From a checkpoint of a small transformer trained on Wikipedia: 756M tokens.
Each number is 128 + 24 x the weight over its row's rms, rounded and kept within 0 to 255. Layers, rows and columns count from 0. Numbers have three digits each. The size before them is the row's rms in percent of the matrix's.

# layer 5 attention query, 384x384, rms 0.123, rows 0-49, columns 320-383
094:126072116086161100128166102127129129140138115122121172160153165145110101146102121144144148151095084132142149143124104117139120127140165112121126128131128126092108143144179111151130110109130178
104:139150124159106092139070123099107134125079137121095130139141094150133127133169138102121149142133100120126158126152128078135170145153120140157136111102095163138104100162163148122156088102134170
093:082135111108141108091129124109141138128125113162142116131127160138119118082151151119113130134111159103157146128141142097096130128148144140119184128121094127138158163103116124094128112112132128
096:146108107128119183131120132106126130164174087109143083110146123155153137162181117112165155123118112098125143141165168144121132122142117126124126171114117117119106122111136108128126139139143137
098:108098156163144140152117071112104099122130156126147195140117110110125147128155140188118113111108144101145119099124123119103092158158145102154116110165104147132077137169086117154117165108122135
105:136147116094118076126139095128116148116134135122157121087136082157120153130156113106124101152144146169163110109112131178145140113107129172155155137119121100111119098130160159133103119129116161
093:065097155081143153118120147115121160101148129138121098114123130118138119146082109132131119144114133159119080169164159159114132112084164107140118105114085151133132140153096127116114118094143136
097:091128119153125173127106142095114130117111118148137109119119124143084080140099164115122152144145117171126135139174128104067117117135137166145143136115119114119147166123144123132160144103123114
095:133117118147116115160052137131122114122138160095134132126118119099171111158130141135099139159140059095125123134159093167099112136136166094131120126119131115129137125128083075087131109184161146
091:116151125136144056176169131178166094095126103168120133141169124112134104137126126136141162112121130148064107131077169092131117142142119093124089129137114133151110156121103135167141121126125106
107:182067149171116141103139171144168133120121140096100148122101124110154098137133122143121122103136125090121140109159150111102117092140159095109067118100161060169124130123179097130160126152132129
100:124120180099140097136162098167170125137116112179129139138138132137145109118107102133113152142129145142094108101117113184148079168104141131153117144114136105131127149131100151113099126128084095
097:169153156125167091119164118103088118058165125103097174139120151115143123172130128083145163147104157115080112121133121111132107092136124175136126110108103168148147154113155088160120142135159123
093:125123104158143153118079122114111132109109150117144136139082092124123108109136190146100129111128094150140129161168124145077110136135122111137096103171086115146151149089158079116125146112106149
100:137144128119150083107140137120136110138151108132146086132138140139122133130150181118123157154167120088134122135152093117137114157114122186109114139116066158078071118166098091160123135100102101
094:109109097145121109087124099186115104133094110143130111127132133116105149145139124141144126093113165127156145124162142126147159141139111149132110122115129118119116096109124143140175114147131132
108:131122142102156134111077143115098126170149108117102092142141133141123106083121121104170137139154124173133109167137112141145138136091105179105160140101093131140141154146101127127157134128115140
098:088119090127143107159128088113094151126107137174126138174099141137069132113134119123143090147097085110132126132121142133113126086155146103172153175126124110104146124129109114181099148123112079
102:155113142148127091142157144111106142162121183151119149136126083129099162100153121126160131124113133166107162138155123142123135119113144109138135110129134098142095118132120152160123155129088090
101:130108139152139100098075144121132154104128157102135095142102135122149142111121135153116161126138150110134117126116118109116112123159164113070137115122121086074131131109103135080130129142133138
106:137114133118133116118151141113116135111142147120096130139141125074164096109120093136126136136137132139148127151146086152104170155145127146108066119147146173130133087132144096194203144164094145
106:141101134086143139133130160109106098076157176153159125136139162161141146083152141122113154100149121137139167115112099125124111131153150122091125095112127086116115124104164102130079146131132093
100:102090112099112147083164139160096127139133149121123140154167116108122116094106085135114141110141118102121077167133084073117134139160163156084145155138103142116130149118158115119155139110104134
094:135110126126113125151138125128113144188187131123103115115164127092139102101083136149103130195125149110112102100162158101133139162158124107098151058094137120119106124121159166172106116139108131
101:114116129130123111153152126114095110135114128118098138123177130158116104072085156107151113139097137136147103150126144138156153113125108178102171125123114076105111128183151121159177141137122107
102:142141176095107134151120126143168104141178139079077079104045126084075132114130103152109139151117157132137156154147122088157162113145108105083177131130145120110133127128144123114125158097110126
100:141154119152146094068117137100125163125112132142151152122130197139141092133128133138146136141110116100167138139112104094118121109138130125109123108109102135084157125119122112125127113078121102
095:124114132093147106152125090109090120133172164099152118128144095169160122138136135118086149108129121124099109133149127104122121105124119151131118109130122118096105154105117087125170097177152131
098:120138118154101165138123101160140144155120103145137134132087091142103122166160147131113118079129099106164131130105110088118118144105137136127125120118136112122138161114148087147110098097116143
094:111097097157114153141126119146156089104107155184089130172154168099136137114099137081102143118140115127173140108184167140131166158137151100141100118170094151136100124158162135117146074101157135
102:063164148175135129142138178124060119144123158129175161117149135154132142113147123145140144160159116136127090159109140103134163148086112135122108117099091090095151130131163131174119141124124157
094:116129140109083092115130127163118126118144127073115105132088139101144153138096126137128134160129134114149136137178132099167094108149123190102111105135107112133101107109132116151140147109136139
093:164103129166128117111152144121146132131146169129116095107124169096117150148165096097143127132073140124076123121138138146117161151127096108120142091127120102137130149150119172122123118174125137
101:155133126158102138171137145080141170123121131134101141106136157094163104157176114108138122102066074147125114114154145139136142138152152133118166158127093095096131133140097146177144121140116101
098:146117101119143164152134125124158093159124113112137089103112109100133094096110088138141106097117110167131166160150159120061159072140133087135169121131167157108133106173134107146116143176110125
101:087142177105112159099117113107110159168130143093126173135144108143145165118132165136095106081084138114133158140142072132086105128127152107126103140134125110122163145087094154118111093147111147
101:195154193142122148139116119141144184150099124116109140189086162138081144113119125126162168114122140135178100137134085107147125141130095166133095110091115116150123121167161117135113130116112131
092:131122115101151127133116101109135143154155118141088153116112111120152155156169136106073135101077101173130115102112121144110107128148149131120100199164159124119136083134148124132086140155131130
099:115136065087101161176177157146151120127093152125113168103099156141117148106087129139113142094153111092098123137135132111138107144110151136116116136152125128196081127100137127143156138092153120
097:157131150113154115129161126094122146102131136144140119115124132112128113132114121138119113111111109112113170135129113126153151158156098099123145154154137122152111089139124123114094082124135167
094:146145158124115125111066100129154102097098142168118125142127166135133134143167090117135109122120157134131161145113144098104128114134114119113113143125103134156104115113164101116093105131113085
101:126125124124107125102131146147060163158117105147107123125180130127126094133114106101085145099127117149176150131123107131138123139147118107099127170125075117192128130102149174165161145144143139
102:135096079104158141078118103130129150166125117140135122118123137137121097097110202145175152157118141087084141120111092148115152116136133098128112130106111127158197103142120165172137158139174144
098:140140145141113130135124174123106127077112142126152076109149120161127135133139121109097144138127129151117090133150106127198140128145110124148101105090163172163153125141133119147131119152130126
095:147121122095123080101131140154130106117131120161137114090094128090103124147191127109109138113119120137111131127112104134150130138147139081133186167118158099114126125107155136142132144118110150
100:092122143132134124186102107149123129111151107112105116127117101153136130130116146113132115148123108136103097134118075143120100148113119168108149145131061128065134143104152111121150105148184117
098:103107146126120122112132082141139124131100112126087129121110094109135119138121157153152084120139110121115138143137144150132140114164124117114114124130114143139116145101101097099199115101118120
095:125078085156151143159094135095106175138094158146119102147134109107155117115106119106122153178133122092136109134139136129107107083130134109127139147158095108112085155128147097127139148117079108
098:145119157128099100167111138156177184127152131149117160075150138169127111102070125090152113180116107161118142124134126139131138146122135158150118138123123129104134119101117094161141167108112174
093:128105141150118126107060149156134152143161114130153118165137140147118137131105120178106130110149138146120104161117103134134161090114161110117125146111122138123121122150153097112126126153135121
# layer 5 attention key, 384x384, rms 0.118, rows 0-49, columns 320-383
100:098124144143136140117155140081162110136174082103133145122144102106141112134140150107140134116145104118100146107110088138136154112115131100091128150101120093133155151137095150133169164124084130
100:164111135158140126145176091118126136085130112122118131146150130093173130129132100111151128196132124144121140098147153114163128082141106143083120144102127110134113124122097138189101136125140147
098:163112088114110170106084173121142137127120110155091102160150134114131154103086136154138138128156116100149080146147157074121093095088083136102127136135113163085150122109103125099105188112134111
095:126132155146106168143123120115131133110135145150155104139108107126091142107115131115114049082163116143088187111134152097089117130118165090103098129140151147124169126114158135098143178135142124
098:145083146111151102104134108112117089146118107134107142117149123146158119097144122181129125137174109152102153108142105097115136126068099126181099161140109142102122086111110090116113172096118128
105:159120192128146115106119166146112091157118135123137123138131180087140137100137176113149127117153095140113152134073127112134168116140092115116141123114149143119166150125152180115132086071134119
097:117143104151134123108111091151127097096139133140144147142175135143108131116104108143170075109138165131078107131111128157114140124166165141138121096152129145138139137138138108095161123136135114
100:132103092129136082104113117129146121112167121149114127121167100119126145156174102155141088141164150152103103098133126163110136131133148097117132130156144151111128123149140135154095126156133133
098:138092141123126089123130155157149167120180129136106126124136073180131122118118148163105152167104095084140139121174102117090158128116107167118162110140117118112132158136117139119137123131144124
091:107168082108149116129121145132148141164165114141159117091162106133129159132156090121124137129120174133146100147097182118175093140155141121132137144151103157150130156138134109112180123164142142
104:105122131128104147166115120137160147120082145128104160121120109149111174120158085159123130152099135099109136103089128158112149136161139112148130105110144147129157148170088136147131158138141138
099:098145094127112079092112114129137119143161139134112114105137147194137124104121108128156128142140180209141085147146069143101114128103111114122118125144123112153161112152109126111089101152126103
096:104105095104099105160106123117158110145173150117155111094140169098155090081120105127141098118126151118137119121138144144108121142139128158111166139159104095126171127094158104106078135111123143
096:135115158104129127129139139114144133159149154125146172111130128120115115123097114128142112139098168146125124116149165160111067079119134122127149142122122109110160129135087125107113173123089100
098:128133160076120106153143146147153120141135160113112098104181133138098111172125162096111160142083109101136127164122142086140086142116130110117157152198103158103149123140119113124164105104142104
092:092138073118136128135144091108149173093122132178166151134155176099125154139141141081108085135120071128109131146160166145113153132166115121103149161087048126129130133104091143101157089183130129
105:139093081126131155106174138135122136139136123129138128151171112106108112134161137127138145122119094113145137147101161201145124134122106106143089134086121139098158156158160145112150076108115149
100:161140135109125135119127119141176086165109117132111122113126059130129137106153133106088134127135142128108107091139151120177175152177163189067170120101143109104127145114153121127146104116152121
104:132122124095122131156095122095131147155135148095107108159135110143120109128133110156087116119122105175088130145168150135136145144135154141149138111095149182141111148098127085130135144160132125
105:121139135167143134121109136124117136113106123139124142150137123120113108127127142132143143141152114144121109131125139130094122117138140122149075115112170164100094135144145126120111143129145150
102:151140118100096131176183133210107140147143117082154113153104145145134095120161181109114148120134128131149142177117171132168118125136142132136143159167135114143128137119119117131120151118133153
104:169109159144145136111082109126088126159124103160154153141155131126158142161099147125096113131112110089140165132093125148072133138119132123149130094155119136125134119147109135132148108120148112
098:125116114142099117148150134116115133124137113146161166161140154085130142156170136097124134112156143121165097150093104099122121162112157117131123132173152143113131168161100130145136085132132126
099:121122145110169086141123165157111160134131159129150141121137157148123170086123119110167126116218101169131193111130062139168157072153144171118130143150149133144112109086160124112133143108164090
101:100137153172167162121113150091149149161080140151074152171121132136092127124116170114141151178124089113118089140105146140135142109143123118128176163103134118102104149130157181185140141118149111
095:057093112153139123108120172131150116110086102122113105142130132122144138112188142094088150129189129140159152125094121095115114121147122138105113094120157116082106124151162100113118130124082112
101:119145149147137127137125123113141142116184126137189117112154149101112150148095148136155154094123078112145138114091144142112111118107106129178142124174113137132130132102132137139133124140100144
097:145130119167100117111107114132139067136162128103124110119097138132086094098111117113133124142136143098154131119103125105137143128130106147108117090118156112124138136115145132143104126129145113
102:097105120131136148128144123149140136146100122124125122126122130152088134181159154178109135102111124139125105153116114122116173124073134153111114106128153137132115156112134124122152126153132142
094:168119141137179115080130130122101190164122146163120143147181129129154139144093124148169099140118096119136136130132089084160105117114158119127085139140130125129095133117110101089141143079170157
097:109147123137080107101146139089083169139186106164136126152137120140135172117158139146115083137104118098145147093107124148165169129150132161139145154114123131153134131082134137161085098093124148
095:113144161130123123136158089112151105115126081107146123133098146118151149096167102148131129106135101171137119096109129105119111122118125161181171165135132141124209115161124128138125102149092140
102:103164091119124137143156132160118144102133131173172146111126093134108137145106121133096123141139147133107151176127116138148121148136128186139130109105138095149114166191109144089161081117183114
097:143120143114185111139134145116101118139122142118127116110143123087139132110148083137142104097145119123101162108138134105143124122128148130124133139075113137140113125103100142146181118147115120
095:115129161090136157109145140103095127116139114123099144148098153093115129092140156118123078144156122123134146100135129151091151103132140114106102125118158121155121139132146156144133159133145131
103:142160105145113119139142113130137126145080137103096134140112126154138121092135108128073126149098147157110064134115118170129143127138162152177108125124125114114145129106162156146076114184129150
100:144107120149133123145109130098145114110104149130145107138169116169140099138133175148132141134119149114122110136098120123169116060123142121146122147099121156133111133154127124152088118144138131
096:144085176125148162138136133136105103163125115127168133113126132084122082145135111131129128161108144138121124108081126104130136144126098106122121149095081103089097134096123140116160158146140132
092:075127081132164127149113129112155134116139130115133120121135105125112171118114142157123096184112176087165126123134172165124078154140112102136141154108131083109138117122182094079150104129110126
100:092103103144127110083166110141170106105100151145168108159130103134091112058098134125128140122157149165144122133133138145148114178126113134128123098189079127140134113155129114144133127093144111
097:131125081136133132170123099148135109091150154127161155094057137158134140108105161146163132106124099168109117144090158123148110095123170153131103185095108099149146127110176138147154092147133108
095:138123087102089144083138201133157125089138120111132111126147110110093162131141105089112141137156158144123146133121146153127177180173123102104088126153117154140152145129112175159129132119154109
102:127138133085134136148116111129141162113107135159139117108142152113136130137135123130097077167144153130124120162117094158110152111093132139147140126156112112103135175125107116124141120112102150
094:141130170128114118127154129112162123112145140141133147118127155099136192141149163134128153146101092106127139139128168162132161152109145137131100110150141135171123167119124135112125136113165132
099:111106118138134109135127139162126139132130108106181115115124147176129130147127132075114141144095140138127171101178165121104152195124118139100103127117094138122139108120152146166152147120151111
099:163124137101156101087133172154162120121151137085128143100109125128126118127145130114115094176131113122143099110139110129152124164102117173147142153118153119136144145132110095130095139144138148
094:125088113166095162093124112104110133089132073106137154148128113164117157116091102121125147102083142136144111121125132111140129129141124137123086128128126098139119135107162115133108152114093126
091:100114147135088113159107104149120157128137116147095135145154125155174130105109143087141087134138131103163169158122115124098126126133126110139123084110125116084155124146116132139112130163130176
099:155084106109105069129127132161123103108148111103096125078155130090183090113133099116144165075096135116125104127140113155146127109125191148130133122111060121140116130141145124119131116137159167
100:133142138125109165118122099097154135123110120100114138199120103076140116161106141168125085139136156168100105144093101136122063176110150122112170117181180157120138158119076149138135165129149168